Part of a small language model's weights.
Architecture: LayerNorm before each block, rotary positions, biases, tied embeddings.
Each number is 128 + 24 x the weight over its row's rms, rounded and kept within 0 to 255. Layers, rows and columns count from 0. The size above them is the row's rms in percent of the matrix's.

# layer 4 attention value, 128x128, rms 0.0729, rows 99-111, columns 0-127
size [ 90 100 111  93  84  95  88  97 100 100 102 106  99]
[[166  94 134 106 140 129 141 151 101 171 127 149 149 102 134 134 124 100 107 143 139 146 141 116 127 112  99  99  99 227 153 122 161 136 127 127 124 111  94 171 144 118 138 152  91  97 116 136 118  95 102 124 136 114 130 113  86 127 157 127 131 115 128 154 155 124 120 137 124 155  90 125 137 115 128 140 137 146 161  87 130  99 134 107 111 188 137 112 126  99 124 109 129 148 131 141  82 142 129 123  99 125 141 121 132 135 135 120 110  80 115 139 121 192  60 137 169 120 130  83 144 134 123 159  93 122 137 110]
 [110 122  98 185 121 142 127 103 126 132  99 103 170 130 139 150 128  89 149 121  83 135 144 126 132 116  94 106 133 109 115  71 109 160 125 120 118  80 137 108 141 126 115  58 135 146 139 115 141 172 108 156 101  96 117  98 113 135 162 136 127 144 116 138 172 116 143 144 148 112  83 168 136 149 144 107 142  96 122 136 129 118 173  91 153 133 124 149 177 137 134 106 155 123 121 154 162 150 100 135 105 108 164 128 139 143 140 174 115 110 164 174 100 138 105 106 153 136 108  99 115 144 145 111 122 136 154 159]
 [113 124 166 145 116 129 128 106 120 131 160  86 132 176 145 131 155 124 130 161 132 149 127  86 108 146 115  96 132 143  77  92 123 139 164 167 143 125 163 139 125 137 117  77 147 114 139 145 125 132  94  91 146 148 121 126 161 136 121 137 118 118 109 114 150  86 100 125  98  90 166 118 119 165 113 154 126 174 164 140 131 121 168 115 106 109  90 144  96 120 159 136 127 166 143  82  71 126 144 156 138 170 131 101 144 125 118  97 154  92 124 117 152 119 144 115 131 139 130 124 136 136 145  60 122  98 160 140]
 [156 151 102 152  99 152 143 148 113  93 156 133 132 120 114  87 124 103 133 173 111 117 109 155 178 129 120 104 123 100 126 120 139 138 123 104 127 149 145 145 139 120 135 103 104 131 162 172 114 131  88  78  95  78 126 109 156 104 111 170  66 122 145 116 129 119 172 109 125 108  83 146 117 136 117 171 124 145 137 128 102 168 106 124 122 119 131 111 148 155 124 133 104 129 127  90  99 145 189 129 179 134 171 149 111 143 128 134 150 164 140 115 134 105 162 135 101 143 141  86 118 160 140 145 157 134 128 152]
 [103 154 153  86 129 151 133 118 120 127 110 155 152 123 106 146 114 173  96 159  94 120 138 115 101 129 169 142 164 128  97 159 118 163  88 134 138 131 110 148 132 124  95 153 119 150 131 147 171 147 140 123  77 129 115  98  88 134 113  92  93 139 162 140  93 113  72 127 147 164  92 149 188 163 145 158 117 156 151 127 151 111  80 120 161 121 153 143 137 113 149 133 143 151 138 133 108 124 114 131 124 184 137 152 127 160 126 126  95 124 106  88 141 118 155 105  80 134 123 135 113 143 133 162 123 128 113 107]
 [122  98 154 142 157 135 103 177 129 112 139 144 116 131 117 109 146 138 110 145 154 136 103 116 113 170 131 182 141 108  78 138 143 120 189 125 122 126  90  96 163 122  95 144 132  88  87 103 113 128 122 130  97 128 161 122 122 152 137 133 127 118 107 148 106 144 141 135 139 137 121 131  85  76 113 182 127  93 115  92 163 137 154  87 153 116 129 128 114 119 162 138 139 119 116 116 105 187 138 124 133 117  69 127 110 134 127 168 140 151 112 144 147 141 153 128 115 124 125 168 157  92 112 147 118 173 117  84]
 [109 161 136 142 109 108 146 112 122 130 137 138 160 104 182 105 122 119 108 140 124 100 153 157 117 122 181 146 147 148  83  89 120 140 116 168 174 116 139 127 103 124  78 100 110 140 104 138 164 155 133  92 144 132 140 152 142  99 133 145 148 130 138 123 128  94 132 147 140  63 125 127 157 158 104 139  67 168 120 136  91 134  99 110 122 133 142 144 120 118  89  92 100  95 151 101 110 106 139 135 176 125 126  74 158 145 137 145  93 138 135 105 119 123  96 101 126 161 149 138 101 123 129 116 169 140 122 117]
 [129 169 121 126 152 194 179 170 116 110 151 153 101 142 136 145 120 127 150  79 145 141 119 174  97 138  87  77 123  86 113  99  94 112 133  97 135 167 134 126 125 130 154 135 147 104 114 136  94 136 135 116 106  83 135 124 145  92 137 114 130 175  87 119 120 136  87 171 102 153 112 138 146 127 126 116 152 118  85 107 132 119 158 128 129 171 151 147  82 107 110 148 166 125 126  98 125 132 112 153 160 134 122 103 130 127 106 153 105 119  94 162 117 109 148 119 132 160 138 136 125 142  98 101 111 128 159 124]
 [146  97 157 155 117  96 140 120 133 147 126 159 128 149 159 111  94 104 108 144 137 122  88 173 120 154 149 141 135  93  92 170 141 141 121 128 141 117 112 108 164 157 131  99  77 133 113  74 173 129 119 107 150 162 179 111 124 122 140 131 147 148  95 116 163 126 120 124 158 120 156 140 150 152  92 118 111 106 177 140 124 148 103 164 135 147 139 149 122 172 109 130 154  93  96 132 113 134 163 130 158 119 121 153 128 136 114 137 143 148 139 120 144 148 126  66 134  92 157 104  77 140 104 130 139 107  83 153]
 [115 132 122 117 116 120  76 148 125  89 156 161 163 119  94 116 130 102 121 160  94 135 117 154 113 138 127 155 106 124 134 127 158 137 100 136 121 124 134 144 111 140 139 140 125 125 130 132 127 121 127 139 119 138 158 160 134 153 139 178 132 121 141  96  78 166 109 161 113 120 156 167 150 114 119 140 118 121 140 122  75 131  90 130 185 158 101 118 120  94 146  82  92 154 107 155 169 130 128 122  69 135 123 130 160 138 153 206 128 118  84 106  94 129 125 139 158 171 104 100 119 135 151 119 125 104 138  92]
 [124 143 176 118 114 120 143 114 111 102 128 157 143 116 129  94  97 147  91 147  70 156 118 162 139 184 130 114 135 158 126 143  60 130 136 121 105 129 103 158  76  82  95 122 154  98 142 115  93 117 154 131 152 124 136 146 104  92 125 103 116 142 145 135 111  89 139 163 161 143 130 155 124  83 104 139 118 141 106 128 146 104 120 147 144 155 139 133 116 117 109 162 108  99 164 144 145 163 108 108 150 106 169 130 122 150 127 143 143 133 139 115 106 119 137  72 127 118  97 159 107 126  99 156 164 144 111  90]
 [164 119 104 131 120 113 129  99 117 106 125 105 116 135 150 170 151 119 118 152 150 114 128 117 113 126 157 116 107  83 116 141 111 109 183 132 126 131 134 123 130 168 138 181 128 102 152 130  94 116 156 131  73  95 154  85 166 132 112 135 120 106 148 150 134 130 150 165 128  84 120 134 141 107 110  70 123 139 107 140 101 136 119 132 143 143 132 155 100 104  89 113 102 109 102 150 177 167 155 122 118 140  68 185 126 144 102 115  98 134 138 126 143 147 180 140 142 125 161 122 132  85 120 151 123 166 105 119]
 [157 126 159  88 150 148 116 136 121 136 123 142  91  95 170 101 143  81  76 122 165 155 152 149 112 147  86 154 125 125 113  99 119 154 155 131 128 163 103 127 188 127 127 110 149 139 138 155 132 126 155 117 128 115 100  96 132 167 116 137 156 107 149 148 145 154 167  99  92 103 153 115 109 142 146  72 152 149 110 129 115 159 102 147  88 114 155 121 124 136 141 144 108 141 111 119 120  98 134 141 141 143 111  80  74 150 124 144 101  99 164 166 146 127 121 173 109 104 148 141 154 145 109 140 117 104 142 134]]
# layer 4 attention output (transposed), 128x128, rms 0.0649, rows 99-110, columns 0-127
size [ 88  92 104  86  88  86  83  88  98 100  93 109]
[[126 134  91 154 116 129 143  98 124 109 153 115 107 168 106  73 134 149 122 139 118  93 154 141 116 150 164 175 115  88 121 115  71 132 122 175 132 161 179 118 122 144 126  82 158 154 143  93 131 133 143 129 123 142 169 146 150 140 133  92 115 134 110 124 111 138 133 113 138  97 136 107 119 124 109 134 117 101 116 138 119 128 122 126 113  95 126 151 130 111 105 105 149 116 129 147 180  94 125 157 182 120 133 131 116 110 152 120 136 197 136 130 157 122 198 149  90 118 149 103 114  99 131  98 166  98 123 140]
 [104 160 178  90 158 105 126 151 122 101 150 154 100 131 109 147 141 125 119 116 167 120  98 119 144 144 159 145 129 147 117 156 138  73 128 101 143 164 111 180 138 135 132 175 150 120 122 129 178 107 141 102 125 155 141 139 151 101 102  84 105 122 149 135 102  90 107 140 139 154 173 129 129 127 120 125 106 154 114  95  96 110  74 147 120 112 148 151 102  98 108 126 108 100 124  97 119 105 122 122 161 150 113 170 125 111 150 124 136 153  66 105 153 155 120 134  98 143 103 151 147 142 148 161 132 139  89 124]
 [120 123 122  99 128 153 107 147 141 121 150 193 110 122 104 104  89  99 159  62 104  96 141 122 158  70 134 152 130 139 170 134 119 139 149 154 128 115 130 116 138 110 150 132 113 128 121 151 111 115 159 138 129 142 143 122  86 112 107 137 143 119 136 141 101 169 158 135 141 138 100 122 149  97 134 125 134 100 119  86 161 109 140 146 129 142 167 118 160 106 133 119 138  93  74 137 209 125  93  99 131 134 153 167 119 132 162 128 108  88  92 164 109 142 130 130 146 111 118 123 119 126 125 179 155 124 136 110]
 [125  86 130 133 170 132 120 107 106 125  76 150 155 125 130 171 139 121 143 105 147 133 120 105 100  90 150 159 158 131 106 135 111 124 147 130 114 111  65 107 119 133  93 151 182 132 115 108 125 109 139 120 169 156 140 168  96 179 157 113 171 115  87 148 134 142 108 115 127 139 127 115 129 146 128 112 122 127 152 123 169 117 145 101 119 144 157 146 156 116 154 115 168 105 118 137 134 150 104 136 101 116 134 129 148 138 118  96 120 115  96 116 109 157 107  98 194 132 153 141 128  43 138 115 134 133 114 106]
 [142  90 125 184 147 108 117 155 129 167 129 127 144 131 145 144 136 103 137 132 148 131 110 118 176 160 134  94 116 115 178 116 108 126 134 110  96 121 139 114 135 126 109 137  89 117  68 137  94 154 127 132 153 150 121 160 154 154 195 152  86 110 155 130 159 110 150 111 121 126 172 101 116 119 131 124 116  91 108 106  80 136 170 129 126 139  78 118 106 117 141 156 112 157 141 124 123  83 116 123 110  48 150  85 144 122 120 122 134 155 163 142 112 139 122 151 138 129 118 113 157 103 146 145 129 120 147 126]
 [113 158 136 138 115 122 140  75 143 134  87 139 129 123 133 139 150 110 140 104 156 119 163 108 127  89 116  98 109 141 170  97 109 164 127 138 139 148 144 129 106 153 138 106 131 129 172 170 101 125 149 124 174 130 114  94 122 115 102 136  87 132 138 108 112 131 119 108 120 122 126 107 154 144 158 103 136 119 115 140 129 115  98 140 108 169 158 152 124 115 106 175 132 132 179 112 141  95 111 134 127 142 131  79 152 115  91 120 121 110 129 158 118 109 142 137 138 153 140  44 100 152 145 109  93 100 183 189]
 [107 123  91 127 146 117 138 160 133 133 137 117 124 133  84 128 152 110 152 114 116 100 102 108 173 123  88 131 134  89 167 168 130  89 133  70  69 128  78 163 147  96 125 134 111 134 132 133 121 133 102 135 122 131 113 136 107 130 138 133 142  83 136 137 160 126 126 103 120 165 143 124 152 106 150 138 176 111 154 113 142 152 175 118  89 139  86 124 155 104 150 181 150 178 117 133 156 115 107  65 115 146 165 156 107 120 165 101 149 105 147 142 122 123 150 138 105 128 123 145 134 126 147 153 131 115 105 117]
 [124  93 137 115 115  54  64  85 135 129 108 103 119 128 125 143 125 135 138 109 127 137 169 120 147 134 165 172 122 114 153 101 186 165 131 162 103  98 155 121 123 165 124 145 114 186 130 119 124 122 159 127 148 147 148 139 117 136 134 143 113  74 145 155 120 141 127 114 170  89 126 135 121 121 140 136 114 103 167 158 129 134 126 140 117 111 127 123  88 120 162 112  98 129 158 168 135 141 162  89 119 142  84 163 113 105 118  78 121  86 147 115 123 133 113 102 119 114  82 141 137 144 141 139 122 137 126 148]
 [119 150 105 120  87 151 123 168 127 106 153  98 144 124 108 143 173 141 116 104 132 137 152  83 127  95  90 121 153 191 118 125 111 106 142 124 114 123 160 158 114 103 121 163 187 127 125 167 121 141 122 113 118  90 128 157 113 124 111 199 133 129 141 121 136 126 130 121 117 136 118 115 135 129 152 147 131 164  82  93 143 113 130 108 135 107 117  92 147 153 134 124 117 159 166 117 172 147  78 128  79 142 114 146  80 104 150 109 125 129 139 105  92 128 135 129 109 150 109 159 166  88 127 162 127 152 152 125]
 [148 122 144 112 186 117 158 151 109 139 127 114  99 135 171 147 115 135 122 125 151 100 133 121 155 151 142 117 121  95 168 113 128 127 153 164 116 129 102 155 123 102 101 107 137 122 144 122 124 136 133 134 113 128  88 111 161 100 116  84 114 170 167 160 192  97 147  83 110 111 109 101 122 115 121 159 130 151  99 166 145 116 153 116  91 135 151 119 103 168 126 104 155 120 116  66  89 120 153 137 153 123 116  93 104 113 153  82  98 119 135  94 156 130 112 132 113 101 133 145 151 136 151 164 151 167 145 134]
 [134 134  93 122 144 105 100 139 147 157 116 125 122 136 128 148 144 123 131 138 139 114 134 102 149 108 116 101 115 118 129  96 162 108  82 117 167 105 114 110 180 162 160 152 101 123  98 162 108 142 150 133 114  93 106 164 122 145  64 130 125 147 126 145 155 136 108  66 130 165 162 147 183 155 120 101 130 124 102 130 105 141 106  97 144 101 113 123 136 165 147  93 128 143 111 136 146 114 154 144  95 110 122 151 112 119 118 115 112 190 104 133 143 114 150 180  96 147 161 110 159 151  95 118 100 148  99 146]
 [109 146 144 109 107 161 112  94 135 154 147 126 113 120 133 133 146 126 148 120 133 136 130 127 130 146 104 135 132 165 160 104 158 158 130 125 150 128 150 104 129  82 119 132 125 142 140 131 101 110 101 150 161 136  90 129 153 155 130 137 124 160  94  71 119  90 121 112 111 153 104 126 120 111 164 176 116 117 176 134 149 107 139 147  94  99 111 121 111 157 134 124 181 115 126 110  96 113  91 175  93 139 150  95  91 139 168 149 150  87  99 137 113 154  86 134  97 136  89 150 133 181 164  80 136 120 148 150]]